config.toml
vocab_size = 22195
rope_fraction = 1.0
init = "normal"
Each number is 500 + 50 x the weight over its row's rms, rounded and kept within 0 to 999. Layers, rows and columns count from 0. Numbers have three digits each. The size before them is the row's rms in percent of the matrix's.

# down: layer 4 MLP down (transposed), 1152x576, rms 0.0188, rows 183-214, columns 288-431
# gate: layer 4 MLP gate, 1152x576, rms 0.0235, rows 184-214, columns 288-431
# up: layer 4 MLP up, 1152x576, rms 0.0221, rows 184-214, columns 288-431
down183 095:518513466424472531572483538441510493532443514518566538536540557498500550451561457523547450551486481443591503473565503449518555457452469480521512486471569465557468530526601466361436391477466467486510531466546570562503418520444449482540436539492598481565517458501478465563577446452488450432523525487517556475512484535575494453535448421564511529557538509464596470467519475504509423449442376469637558581542472597469431523461478448508539
gate184 099:426630473520477453494452571463454534416396509550563558481522499508470491517589538516527464508577474400516451479566504529483462524382609459491533518447445499571481457449472454548477527477550494435531516509526515404488492536485483436500566469445493483470528547411463469507535532486503459438463494513493445624502537519502468572550509594524625508490484527450436521554576495449598525495559543580429526540487525537494501479456554472516516
up184 096:488481546442491524463376557602574401462556543583533536495483486465505571511534455486506592497549458497517491445474591447620533501527519419461488488447474472447529451498462516558480561511549414580453454447477460551506561520616589430549527425394563434461419562512588453532488402550524502436527559485537524502500464535502440472578517437554463487573425664559555528544483605487464406521549451616599401465421500539482430499636470441528530
down184 098:560472484406473487520485479557470522394424539474514556464511578414501511480407445498555485528570562474512451553532532554432561511461487470518492462426507469457488501496537463564500536577550482499467566516511526476437465451541403572541431489527533421494534427565552501496435486404449504487518547431458432560413548478487490429480478400546463595521442510420499482510586440467515524505548527544495474546535528672618539518523496523446583
gate185 106:490468556463478517452578539496556471459528580511420457463537403488480530396559565550600521507414521467551560519555459510527503523567536511524539541461469488533488492506464473414476559553517530396486446552433488518514358466489472505451437522506559401459490498563500528542541469555486512459457451522600518446428496480509528477426379544479517500465477552477468411421555525478442523553562544501494566464555549458539501505461602542462561
up185 103:525488493522476549509539496408512405478540428502467436447499488418523517485550490511562469498494560497490476500526546602486507546464521396518490504509398469475474315538473552465522550519556488475576448479536487554458512467468542469543531493454540418517531571511519523451498456512496434537516429558501454492501560432521448580440454546535493486509470428539476485467543504519532478473524511578591593530429422504459499565470575509514475
down185 103:541467504541491467590498587489467582381495481492547509568457524358529520523472446483392503458492396547481449479533482463490517512619523471467504511516456485588462541516446540589580487517553407487442466491505512458540497495492548537459495528463562475562481526482582425528498535552531492545478489564484531467456494505476462575544553489451452516486495445556394497522539502528494403496475556458430488430418478442564576552453494450484438
gate186 100:474433456423431476497514440485597563447460459495435497479472515450492453466486518540568434497546515536520441481562458494589546505517518444543546490606458593501567478603495477453392548549534503484538456419596444511419577533585459482563553518419522539487483425508505465492453560486499559556516600581527519460470586584443426408564480519481514525511538498507527456464498618445490511423499496537595413508470513474494364545569595482463483
up186 100:503576531518532500519517539392491528450622539506576464491546556458470421587540379494431545542479563489566512549495564528535575480482462540533488470467503493580379520392524455499468473506478581553505459563439568469572502485498469477451543438450575504475450543382513529450577507514511431404609431492482444389536435538532574541541493519549528549439504434414509535602512528503506555482487549512509515556508487511470568535462432516563470
down186 100:551427533447463530413492509553339463444520480416557474389493474615533424494548549507470509501478506546489393483552463460549448514493587512468480548494541478529524549537516515542429468443519491535514576517462529555458426442491452544462554540556496530513473584472404465469450511468457491494546529491554538456532626412463569427468518473505520431511511479506456441433488463442458531517425468519535492428535583550465507450541483500500529
gate187 097:599509490384563511427506499483564464505515594511485658537496502461521551539517516544496427419489359441501559558511620457460527549520622440492448427556463511520517556524484489436532544500484427526514547508518600404473511520514503518540458619492529527472507351477515543534495570525446519461518442563518405433457547541525490529505509414512511508429502473452554438457463535455589485500554463477397526600538526528587481498438584494444508
up187 102:526474447518505527477535504529455541595493461621436453435434491479456470403529500423473475514466455537512463467599575505673470388446572502523538486534411575509489487521544504539631521487532531538549442476483491542460471491461516496471557541440519477531434496576550537443522437462543449503512500428488550537465475546455455565439458576493507475503449534415547602517464576562493525517491438474562521460517465501526392466436538505591499
down187 092:563513492362531506516465598479549466491556519494524583477418438534507513477546530530446443422512447435598480520498541466563520551438537492560523492576500598598511553458535441462471437480525531518530537517543508505456514499478574531565455537486535498514507499564457518473658512464474552507487447560564461587443493499459522513546480459473576398489434492541570464471597504534448440459491516461500523485532478523558466506443541474490467
gate188 107:503492471408559561463591432440476391429488529570417476431522439539545474447602572474542538430460542490521510418411531590555505569526478499538471446547477483477501573557483554529515487520597548517514460589398590518506443610488480504408519462442444492542450563483564542468464469457546462598486501486479579484432537508473473470479463420489470517426441512507553476385524459480494472504442494576475663463545544514460520471488580498593524
up188 101:571556524553516497481451471472557507402471505582485467568512490446498567555535507515529516568433510461515565521434503533577511436506462442492430439486481546421585485500507472461439454526510465499552532490465564457532492579564464557555500590407467413519489491500525480462558490558493575566628509493476574525573509478491434454506464430538519432424514544515555524505487478487490447589567524562619474457559587535470537427456534559439446
down188 103:510540361548520456465517525436568411474574478492566557473546467518406484488540512459457486524545507506465523540484519508501465440505477440535487524528528616446466500492570447526460584467479477481508576368475476445639487564522449415464510476470511411523509559443538478464495453478525579456460502517484494510480432542455497555381468386548530513493536466485574544514503498572450482565508487535623551496524416619508530477526513500365591
gate189 105:576555591507480463538486587436452519539558607476516507547392496556512541445561524506521445503501527461431400539622434547445543487454446465495567592576488542419503494537456423467489600505528577351518538527506505506494548471489515476471394489488475536496567490555419528543518542557452477515462595527555483384395497541546544445464581443485511492526523479509576455414512444500554523481474508545586499633506484529507514455487471430408385
up189 099:525459466585538612462521518444507533493402578446439509399497507473438553471424560480539531464426574553483519496448537497500453527485558526485500546526407529455551534492455528472482535453536475459521602480374528514481420491512511504446557508493474464471548375520522566437483500549403488450526569516598491448563446432520477525524504588498452445533477551441621487454575468525569515438470456467522479542553548491499459611523532463568437
down189 101:513485386578531552523482499509449464500393517485650490407399437535453465494571558422498537556386470558474566572487504451515521469570514447522496502484460524543469466433585535494494510451439472404512511479431552484436529416442501516455530418459483505531486497490472508511525509518489521424442557434509441504547419508520476488562446557416541419492411595473468468423463475525602508520485477437494380558515479510479522480552498512428513
gate190 102:607570536548485513520471514482495463511600634422447493533454452559547531514520513422537519545481526532553582522491510466528518586495559619563422462593379456464416570518497561526466532482479501533558556605474667507504525415525498382486567499581543415519497448595512475438555539454451412462516549531564538572512489491438602550573551510460554490581475621486529592574602433494450558409500493460579558510451421544564559518484521479578515
up190 099:584497492562482448474544356537496466512456557453588571469566494578463480568493522452512470471489441452533558510532480478525463428520523559503450500471497457505531480490507526533503506567538637525417491513554452417474578464590480501385424559486529510464562493520538479517535540531502508464529467482486449522500474586556571545551485586432518484386372587511542491466487440442506366504523604507465535425458456506509516436490573447455532
down190 098:547465438571404424472485488523576447522545548542539465506515459550449497495448387535476538548562567462481492493455478529496438503455520496474550541457419599540542419471556640530650504492510547558464446532556435436540449552488562494474452471528545528482541567530504570604503526367496515560486479497499580481494488469627519472473512449462490516447522444449538394439495537580478469476545527523482555481565499527527497453504625494499585
gate191 102:496435499488471441533612518531488528574579539516520524400514513562470439468424543537491407420513555569460436500494513497561447523562572484505535441598548498489440521427492607490378445481456470482451434475532498555562505489507523501542493585442471515450612485541400578565460507509427520491418585541531471451515495576437548496468475527484447501502444505494425474537576642502493501470394529466527489522486567526425476525512504496495464
up191 100:412469468603555504477436499505542513482526511515519567497571499383526553551408464484567546538486426518415474457570504484551503508529507453517527594563497481512467528504598476554563533531511408533354433552517493570567424505557497414534452524437501443442516508483506503506530632498533537414475462478456477522514549465506466453536549480494598558617568447444506480459516468477502541426543537543524510639566516546517383552455537533517335
down191 100:559505424442431457531507476479465443506478536459503544502555555521498402488652606538475420488458504625485517501509456494459456416618517514498488530522526532469525368484546405460467454412434455541450556548427527519597429552422405531414477498467472456596506513470460563496486632497459509437562549506502572439518463448437565529442536490484549527482563467428580453459406365569542454555534578551551463527484420542558434583531572451606469
gate192 101:545413508421506450565641463391484464466472499432517518555553564451478403576487439531385431536507531449448576543430451543465519474499506466445512535461579512515536397489440539552521558506538549501512461435538598529446398367473529431492492596438565401516455396540564501471490456470459517454472516494551488511491512451531483586487520522488505439500505526524359462546471629527445519558462618465457501576539439497523516516475593484524483
up192 101:483603491503432491468451462583495551531649544461531483453496547567488392450516467406623466493545580477526512584479522434439490525477622501489526626503509477506510521439516463444556419543428513466521534436504506495543518540501495567488558493542381496467547555520505483476529457447474491478538432427551533388574569424573430479500550519407487432575442457469533478460578421521534510480492497500452537478495507531533463506561502533463450
down192 103:498525506503544564608472454504440563541531459475421465442483405492485581418369478491527494465477572459517469516508511470508544521456512476561606571576463452471516520483542500488499437515526446450407549472488530574539474590545531518512577380583367551509494455609515550462498480444484472511549505603487489497457466460449529483538486511474462518521511480427518393504440466416554556481499529596456385522458515482413508506431404543402545
gate193 098:451459441560433402546474490469466497534486462513498506535487386541517583454518554474490515490497491472555459518514491368503472573432436559588596500515344484529476536525450480549525407510508528475472461464466529474581536426373472523459439466535433528485557489536502510477467457492388474504525447602501470541470390465492503450486552557511466467620493478499520469416421557473499516512529544449496459579449489529512509416565567426519608
up193 100:524539545597511469575401508539571531508475528512399463563543512436541440514536482460588500548528540479463519553475431482488513563449423502479538516454521480574419505475454494555541492588528441485465500421413425464438483404542485457615518456507481563511499504452516537585505488545461542386486486476489390463468500497487476437588467474598529498531517499523571499500613494614497461419559471561626490489461529523428437518534468572544461
down193 102:550497438597439462533488420416544490493562384610462487528395447462509501463524584526607489518419509526558536502453632519492473452523490612471490476487563478450488549578517452438509498503522498547540444560487432548482521541530517516480480513505508528558462541521472518537491456419455430391532450498375535481461381379480565496548487502492579540525554535484483507486553511543467473517475508472560477460457449431503561564545471448451481
gate194 106:516572523480440441529518557544384561393436567550566548468504505434468563515468575515532537495479465458544436441442574492578461544489534505532520428539537433504495463422441441493509552527530472375544487646489546484472507602474587465509473499452587533493501507477381513500506489575492467481492482464487492466396555628561456513405587551462515546451471518460416474501526505457485545527418406504494478583555490470510478485569519363545513
up194 098:525471607380571469448394525462541559471507491438539472509506543543595483573500498482523480525479472515481465551561476500520495512516572475432585451582530382440440485470505457555486524542533482409482580488598542481533579523532516570507541449517444534474542509545391536476494452509464485432471476510437474505518575519493541484519534413524548598575457393510515461433511492478462498536533513465426341533499478356546415589450419491597387
down194 103:478498399507543479394528469525475457497583442394477573519476523582472468511442447395435471540474540554546512444583490521619445407441419508455428526458456594571479515534435488466524433470562461519509511572479534466511507508560454451553503456467532540524419481487576491516526515574458494511545513560448471449528462444487574556425498441519496497539549445546552466356534496523499429488496476613475527488449495475469540503441563545483492
gate195 095:545535518478538559384542492480500501529394467508497479476532442527393556500432447474505462463414516578475477519427449442567479472496593551417388560498454462553451471565456425596488555539509502465553546416503525517431421466476532403522486547530534470472528539494512519465670479430412566470508535453510475477580508445444499507427482546525490592586498517603459417579528464449444536612496502434566523391462438432565587543565487520540505
up195 096:525516398451534476444530502500428493498413406495447455534455487549470455490474612497521496486532510505462477565529568528511530481489550527478484408502541456520496441594504468441525476518469356667473441479434516588491505488503597450402434453490489493503636448460512562512424578502432493494528538545434557569572532575445456429435506507416588535433529427493413527529586628444468468593536591541444552514529425455472486544515547565554500
down195 097:458592374456533475369570470428485558584461517531433548458405520381501530465454506608570413486507473521479440557504451576466532546467387528563482495481470535503501463557441542603516532493444495522529473487404533535448455408591409502478467489553468519451535529435517514461427528605476554409490558496469467555579633554509488601442540499511554613508486466591507464461524468571440512571488493428471510476405481376399503542456502516469534
gate196 098:565539479509457464463614536469490522516516452481587504494517426377508419525459455530498508526409570567433489473462435469437526595566486442526577567443483545525437479464529644463541549531390567500375422581356485566463494526482544599406543473544512523535544523428477538577467543499430522488524443558537492472457477491440536500523412490556429454335409442445549484451486436506461537508411571506488479544498471577468455501476453399541439
up196 098:503491543410461516505466492455548590549458500594528547515500484586529483559471472670482466628490498515488487555584480566549552529470512527497573558514584543449544389495406548608465498543505543532565428506561448547509585511481435489438503561477528585486433444525475429482526493470533491514534497428619445514550589561487508452552422639376582429516556590491419509468470468525410460421502533541512541441414432488526509511412458543478451
down196 101:473502409552464517551466490480606530476575515473566541521513519482437555511480471519513516496494461517574462571436467512597510552482607541563533570501529444574547462494544386474428485603563566437441537427474491636415536606485472475414472486418534422528521493557487500450524490474593515513465476485443507484554582459534534611481466453506559474475534501538462500593513470490502477508434520489647516572641513517435447443484467469435608
gate197 097:500460543503551504526415548556479491494554448417582426505524458516460514579412508451505485493372616487431427487534449474447508436512477425557444574546499523453430467411508482583538473479464454540517569361504485478533474492482477464543467492479519520441495458490456513483596452402431610442430475457506462501534536564457437471563564512548490473634526548494476501483523478518479445475388480486477423537550505525440493567549539474487497
up197 102:497578522533469485524412511465450485538447512533521534481430560544493507486529568515524536477426562540603600439540415639417501432505529458538545469478418507492566475464395466556539556416498409541459524561576441494460596415557496487473549448517442513478515545510474467471535551526474454479446463596490563448556540541482471470522532546524491513496579469539432613497494486562431421486474454553413520521625453548459500482559483503459561
down197 098:502426641434480562486465454424634488520490563508551537502565477564490515512528598547470515541435540491455567426535472539558497503457436544453537543511561402501494515535556450487481487516437406577515457475615493434519481521428573448503563495536511499471467518522475523476478474524403442541530534596507513515481571480525469417457551471534548501528475535552464584472382555532469502471497436522407415517518473475430425650412561541491535
gate198 094:626563525560516504547560527452529465458514544527447540473471482390447510573437552480480482578579475496440511527495542537492525497470565472495460486530435555483517413462553508387390561483501568494435536543481449572418483491442495474532531587509539376515467521448536517480520545446469517514440494453463455501461381599496498468487533501452409492485430505440496501552530465439504546516522462518493617411505548607407615590491477497487478
up198 099:558463503539524489477491439559499642533509481468547541453428446465509488538414541445424456494480526535534514514479452538569471461521490575469538524492462422489492452481488513508531443485522423443481521466531511515441521573509416477459492535466546554489503602452538527489465399459432603492507465516535570536490511532486558445431460433519437529580417537440541557516506432591479518540569510404578525495627542560435539474516511388493390
down198 097:515530530492536444487450533465535633515622555514534442569493525541563483459563442468529482464546524518451503565558458466528592468474486507515567520495502536443569543579522443531553470432517405517552503533520504517562532616533507537532476455525438537443498573416444482602535506464461435459565542518592621534517545495478540423445444474477518507489569506455575524462481545462523538490546481544456507478473477462443501535454542334614540
gate199 099:550492522474428435545497534534624461439501506503484517536528462601449545535470548456482523488550475481463462504466483431462416501594551450403405426440457613445513598481534490542540417450513558467552426497449582428502459473540552440429486474556480549485511480576513471546536547503478425535469514539559466553369508579449451564382475480529455503573494524527524462429536423496541512512517505504459382514567510535534480464587519404574405
up199 096:501504507546568504422484556496511523498488551539467590477560491496567515568464455490436468518518598472481452517596480432558395435539586528390505479476529589558534523495550570482566497546495502495471504554401486520432447500509561560559456560507501437614463461571525529498558554517508468522538608521502579571499518497440478569420591569421504460531599439583548496455473443422413448561519528527542456421521371499489560465432525482492428
down199 099:523538517532488536532457589439547530569489473440511545539475451532568480419477518496580520569519484586441506446362506538525560478474413527504482444552572573436456594517499463475512478518499563459417485535460366495525442515467565457515483520498428539531499514501496454518462396547526455491515483420474573396580583553568467532434521438480489553548466553513647534574533545609483556473592482471499514496546514485511544465592551473493521
gate200 097:455538405412488499505521487453550402547604464484436466517581607494505394575459485413517479488506427406484531461466445527455522481469458404456496561492539551562577455568576556480483623577476449590425510507526568491532498510440518452547557488502499483489553460514490523509468484468515465541521524470586542563467532449516379523487480523492561497476436503468513489416470471477575563550529517465559460543382514588420502524472435442588558
up200 099:528473487501533449489476493463486490470480455448458518508483584445428599504487422382536530485418463498545510455509447477513457488501557548428480493454455550542434506437515431492536551493494543496430568610501629530584520603526479449544482525414471538511501490453565570580470534544542563539404644543559515408570531549490549499504502506415539488506540580431512484440502450391486439450495519395495373513415519513557513520569463375494504
down200 096:481420545540493474519529498427509541518466405531523450583606557406482446535528455571474557580457415572462508598533478482529454545524485538568501499412610542411532444439442442528495512521535508606517534484567517451554535477493502483529490360547504487520500475525505504493556539378562448535429434451515517528468569505488512537483455512473481489503520588520559609563515501428534416543557581496420448443465532534529557579595489414548585
gate201 101:503471526437479571454553561540525576456491441572491467446610409506485572473532529485472387459505493470401382547555546549559419452501573547587551428603401492451435526521475465491460461415357481513512393571538463517418554472470433418529446506459516510494503539514463520549506519502444406565448457560466606467481527463507583524470468474432467556588485462526506480529493487464498516385419394518484510524552469540472506606537555576494442
up201 101:490547543531594407489515534439438502562527488516475584539438452502483499466527488464492498542409460526604522468504491598519668509503568451539482478492532466439538508527539547538541500553492551455478469406472585431468523514445458491398487419457553446431574447539549497495553565544464522605512455574417456469494484505593474507561534574585437528415412487513447451573465543518481441531513580532452459457454521490564419420466405465436555
down201 102:409528496614539551571475518542513520550565537428498401460477509389513472452488457523487578537566425473538462566461411541447587533445498494446541553461506442492497434474531570449527514591552490494501402463498383429531425513519497371510528530531595506538656491528528545562441547441555536445526478522585421497398575502493419568546510540556485498495465485515523470536477540514426470565522460531471396459491510463505480392459449517532450
gate202 097:636521576495572484484494574545507410495480542442660462460388463452531561510490562508512534551529560487488447489481437427434498544500524444436446521449525474472518443498457502403520556477446506540556541505417512456433504433503572477464580460523373525526506406443528519580533556526515486509445515509471483506462469490409617392392459518572449488542468433437522381594502451484538541462488544500575457482512523638477375530540475514516499
up202 100:478465517519531496412560505563499535509500493530552487397513444431407475464441533482476450489511536486471540544458504476471418492451426310567449430598488507505421469277461563379487532429470499474472573488508585477584481476410619527603493495468545598492621514440536448531536476545479553420454415558405541477542498502561502469519509459488447506501512483425415496491478522445519491528565533470489515427512574492530484418524479501572551
down202 099:523533487535507525552458445464502406566471469459501408535523505397482402478624483559424421451459549476395596470548492535512453452434467537562550511541466526412483498509551474516501502535584525506379569459561496536442505481550434530476476448572546475529547532545504504562541500469483476491513539564563469584515516516517588466482554505471468429537540570504561478517447503557417562545456536476474481474550547440527486502516544507362571
gate203 098:553490578521483490477456521493399531523527537461564546433587480612411623494478536492493593497458536509455531457490503520453480402547578457558528494409508542550528434481426480463543504444487518539464525434516499368522478381429551526452518578469491440527631544431413511412493469530455403527555526487560523440497472581515424500445556497507489466523479501453449555546403462443440445473591469511375429525319603486531514506477487475501414
up203 098:496517488573557499524538557526524469482551565510460494512492484555408536501546426483503508498451500563517442451509570465511517521515507452496522442528504455544505545604500511591491473481551444538504454458538600557592584469435447510482440552519510519480562548474505492352515423555433581412485428516438556500611535622437446536576564535593443530505510534475516502471435630460471517514520544481465503443524503511515433472484392457526450
down203 100:402475463433439389559430494505488415556473551444521584527418525537528514392431498443469582481511582518488490487553562440489546474452542567577555468468455562510463470489505345436537538456588554373552455506573441541452453523578489575556493521482453466503462479483470525470545478534629539578500595559581438513514438523450554496482475464523527496484488487505532503573476514571474495476506597390519539504467492489535469494471535476492569
gate204 098:393610488530532445517460541497589484584376430516467560588505563477557516453558464438530586514538493592496459538509409493549510499470497487448428526547483520463514513506506389574509548409537472473484494532507461569563516472373474515493473477496460540400481564501523453522507521573458454463496677533477495499461531571575411507584473528545534479524505398517468501553492569442531477511555519452506524559454493469427526500506469473361427
up204 097:433422403468492571536435504567533566509496519480582455550555502437526445473555521514432401391547550454460526531463559449473546383580482513483492524484526459555620574534507486457508506459432470491490516548535488618490525448606587477502427490519491503449573490453468481519564495624490571487516483522508483516471462474455481498519600483568544522519556439533461524484419562506551485521527384514582405418483542510441503560474518522462441
down204 101:497508425545476482520587518494402578447494510439582427560494358554528598557487499451469588536505536491455537404453522377573566538518528492581558473536426597490494579525570520462521517547569526436505559532567499548443588521539457469465478500503465527478455546566432507511503581460512444524536426465480547537513508499463456536545370534495485526427543527419588527489563476467511529474486517473561607423510519435472502505475429451476507
gate205 101:460571440517518417477498541499568564591548532518578504486487469477476495543503590432590457475461550460456363387521505442599489495437481584512501590595536438509486591372467439491515466455543361447527441437590477617572482493529447569480458465449446496494517461593458456441556597548607502549400478492558522597462573498463576502516454509463435430520526539533509469521550549508550515458407452588576509526488720566496499497535470461467521
up205 099:522468521513584413469501538444429430508486394433564554463513498543576474493514513487534526463502440480569584496471635518443518577489524503528511488562524448483570493464428480520588414535551539596525426566520574497507557577535484415461512506460475526497520534401574548518469491545531425536530446470496494455604538451542536551570467446524486553491540503500416520439560442497512529540435481454512511545521541624471457536553605510462575
down205 099:574526593499532449446540515507497419522483449495595467500624405467540487430553499487473590533526467483449580453459435368530498494500565519462559536486436516576487418584514489539436481404513530502466413540565468504523520521529550509427473570408544456490525463469566581456530474495585494534491511492441437516562619455574521524479484424482540473441506491466421550570447553485390534478491562510522548498541513476541539509482494486448441
gate206 099:529491454534449512524483490488540532477454474497553573543542541508504589420525439500511590498423536529526503524527389454606477544490511500437503636507448442457535562456475520509512506515461532434450473550537518410546501461459523601478528550478503511391550489424481456506416427500474511480509519449550425462470577491491457546529528488507575526464493537496541475345518511497551560436495532551441400469471690542529436531553479487531514
up206 100:548507454507567537525501469485542551508573527439442511505480516529503497505498471551505523531476472565555468490547468486565560536461481464471414550490617408418591554492501496479540408540493451519543577500499490496440491502446540533563532471565464550490494492471535524447518496564464424514617517644501528462466590494504488440521617512528575415552519521381471537532490502513503478445502493532505518454521544473492495502469484498516410
down206 101:543511452507450512547407454502401477456541449431502425448542495425474488411445440577635446485552479541436528520422474416399480504503536556501568486566409554588507424593411433510471453373399516530443461441574542576462593474545498479579500424442499444537511540615484564606487539522442545489535560490442590516609560515445482537472409481436520494437471456555473432423490550512450518554489405467517540517519577597500441416554588485442503
gate207 096:453418568587499487558389496530509526600483524509598492521469467655456462493505565494507544494543493527467562516499553451506517480528507538522495476427484487552443512662552492527532573495462469519439447460533506608591512508573553600578532462551477497521528457506491563505511474520489519562413469620539572527444435472352496568538522540477468433471517417456506463562429578569342557491523576562524461559436480490501458501463512520512412
up207 102:498454524460481600518421548490515476505546523526448591484555540395503496479469486476431431519550507610566554463457590512530499536487501488546480554515531491556573401471513523545515549602537500431462540489458539587520391485442559432466539515457486437543497534517419458566474540455478605520457509555470487416535491465560436563445442597502505484403551541597570503485491502428461432432450383533483456462438551581563493489545416487474547
down207 099:492438473527470517415572476471443412466459401461516478542460437422489557554431422476527460487447480393475477540501496569590526512471461436445573550522343519534597490522518526531448529557523615508500478559668445461438548431491558467483418533431523535545470480419420543517542473494444590489491520561471500498521439452421574494511474493572495472527592512472511542512519500498422444518508472516488497554505530423467499492488530533526481
gate208 099:552524520501470433528450523548450471416474561414465515462500486421489495559530546567510442497463497499509502445472551582487540544458483511620499498633430518538524459553474632551428469551559501491595537546433507494513464462462545566571367460522541396456554499432515538532467596538539579472440562489472550527378529467557464487544493645521450561516483379515506501508569501479577536500485459438474420509498519499482424473519427458555462
up208 099:509542428514443556447582532514414485458524496335527483506510464320467495424456551466516448516527423492473507588534442449451507570603476477417541535520459513485449507467536427467513452480574563557423517543472529437568458496496461454340534470526480474529436471509544434486521546511501527525478536547555507420515474573446623535498560543442506548433486383474552452484555546603594567544433526566501525499402510445418379441484386498513450
down208 098:506582442483453493551545559558496497418493471505461546515619481493475468537570550484420565442433475513474494478473431453436473503529524553500509525470462615468498509561437531569500525494471450424401387563477521527448438545526464490539474493527511521516553506544528607551493538518540460502497443434547481440388576514336500485476430466529411461498538487606502541516458576580506468490569504417562528578517547648447541451453612454441532
gate209 097:382428485614536496580515543553631421487470566528518429476544369527549450496503469428540408552492497488394483422510487478525608509486545430463370498516493517471509480531479510486524426520521494397410451549422518548490586524405471536410506535479372618482560536514511436504427588610454547495562520425400486522482458493528380530478479612543495459528495436546532512500492590502507500550547526499488515474419570541576566481552466536557512
up209 100:456590579508499455565508425505527408440438569488542510503495483460554496505434503507534438403468454458494454542490480557476532526469487450566511506463522482500586528560637591437538501405470480533443517467552518430517468479478468565535553531521469501495523424564483541408464488522514490470465588453502611556404509487498493542462502405451437551430436530469509453463499490558547506454442417461446451485456479482587517446531416440430497
down209 100:492511471487443526599477555452479484428513450480450529564449566489388408400477543517448607513514496574560502439517484553490458536550479523419560514519503511480524444563478515448517488484509530507486467494434536563495464518451406511500436488425473485547463460526515495524473474520484553479422425447457493560543504569540552465537509457486417532563406512524464535423466535588463460488580570511509490571429552556480480410539489427484468
gate210 096:430494511497574532566460517619535476489545522501574490348494466461469511533485512447465430494514502459599533581546645498490511548551576531494497500444412500505485526488499500578487484486441480468468477471479557485457503532495452501528436470409498472504499461579533482557542590581439507512446416495459448420610383499445521508565462570495546487423488527489485490505472574472484461579525434499542581629526573515491558524412468434452584
up210 096:541474455451523504479503618551523540541481531501534590384465492550512399483559462510511340507530598380485382509531506517476572647476473484461538422504539535536489477511387533598455469591438464546519458575510462556569466564456474524423560435517405516465502470492485465538432511495469513561448369527473507459432488509569477491534532506517439451487470464516540504515550493562551534467575487585528545557528509512520396464493392456489483
down210 098:569532489517500563506502570575493488507569476601565480449529552399571463534489528479498493562459444508517434442491397419540524505533578519516549495458521473512446404529474466460468476456607573450527488450437493552481468575496442443465471486484498525523559472452497460443495547541555449564431464430458451508500466451529514538519493503471506506461552567475540424614532490486478505471565458462572464561523529533501583536448370482453514
gate211 102:521574507442424512536438638495494484503510475534385572494560558460450583463416422472382449447581521462467535468454469553517558556513483485527539514526421509491537567563488497530532461438558427572410504501524545456579394523423430500498503529483483465476526575515531458536508454530497451562553420487462505436491498538472508441486496536530562460500501482537477489411459527464467472483495459449505388578448569499506498501557529531486461
up211 103:500542466488477534552526491397420524513454486517497583576469526521491484524571572440513555454506448458538587589492453485542507455442442532438461451456602479465574460466502506512530531451558617566506517437493472499505575451446586478401455494523502457501530573564547458487370483524555485555533559474497590533468483448459451492427498480507548457574404570506514516495531486501503553541447421408436459531555488533483454518458464532444488
down211 106:551475557504498491496518354517478412454505474577490628551511502539469518538481440481553500477523579551518493492494464489533397545464454467543488530482478587546500471510506472501613545528458480521525454541564544477591587479423469567529466540538466434472459499490539381557419438561575452578550497484500545474514474463475476501517477460657510472539520467513569427433562511442502479520548456523468465394478535511547481431475551481522463
gate212 100:552466542525570415582438536489500476554529430487580469500439488475439551462548592523470543428469488405484462424602508457545528455460534446514479502523546473448514480404524454418424557499421478376506525495561488560510542465439551535551541462465515518520413560430454500611514420475513503528539563587493474471405496551568454566461513524478512518508465570478470538500476464527439528517475502503455508572497470509520508465508558532436475
up212 100:438491474521455510534486531475461527535483586471472499431496509498520543557596490465582518550473487590433511522406535481535490494459535526390451474463515429513507484439464551553525478541551417540482409374544535554521592539540615438528468481473538512485575518527576513528496481534538598510540569493501507437531484440555471514568540593488564483584529522527392482534421557436525493427506465518492492519551482425604545496544563503480460
down212 102:515503566514451587538530440517507513510521544443429481554442496471542517456502425529509491503457543502540455492452436454467422496388491590430486416424514544488535508469508559431482560443534482435476506477492373473429451487583423509526412470476526427385507533432568452517503562419518513400432518547472448611484477515551551559547543439533534457545528545464545474403520462509340495459476470578578478498469556479487483422429408550434603
gate213 103:552540495443527500559511484568523479488614530375504462498543502523527475487514520525425484532543502464447531480531548519506481502557566558456566583478470512599427506497490474424500577486548479444474428516524461563500436536610583474517473503567492439546497506620494459482556567403491532582556432559557389453504495492473490494568441526454561586521458438501550482496526474607519566498487546531602537493435512507515450554564556532444538
up213 098:558454432495309499508387517518519437539479506526514426514472497521491522465458478514550513379518472530461504401501453481457516463558489481400437542391550553489467521563540485454576657484552517613581529500602581483427454437491524453502470577551443501467540540514478450431534442492425412519513507574464525523544470425552468509558457367570577543475471552497477537449609463486470587520486458537431511557465354405487578431592556488564535
down213 102:577556471446427569468522482459454495454500446523373511548434499546461623408415507501489485503452487459437514408487499616493481424473519533484563534526561467543511500459485408393505579480355495587448506401422657448614548484573500523527455543501402533434497505437521471492603559526469513408512536535536500461609540518487483502495545415502442562499465417523478558465533512631540520446540516430504638415450461449516477449449485565453562
gate214 098:588500523487508509479540492446483519461521611473548512483492508538506484487448440497419518556496550528533509516530543544430604497453453448590518515493434530531550434522439603455448461475422513535489557451507494370434477522551500525500542530557545496488480474502551474459576484456466488492563485512488504421445552535505544513484453494455460481493517472566490494563499527598474571500535506525544486559582478541529508481509491541501474
up214 099:455489520525495382551532434515519541542442556487583565451497459482526528445473586486560542543553500426535547468528521524612494501542541460461570365515517449517547459486502453526536593452494490521414484535424544565429566492515433543523486494560521462623495423411381547481555496492457497475414420550529526589508521475443571544416530609492449519537497551498493544463564562436487458439489490535499446501506528506516587479467498401448477
down214 102:562434495505524444496585600440536499498579483487495480549502436532564608399560510533473526446504473471495585572525487433445474485530488515530506519514602477449562492493501510479517535476511496456546509507497587501563532554457541500552431452586567538495527514484490523644479526532479514501469519447497476522409433359589585517496552593411431486484557451556521557540496626527549600476608513468467558522576519421561497488530518537552487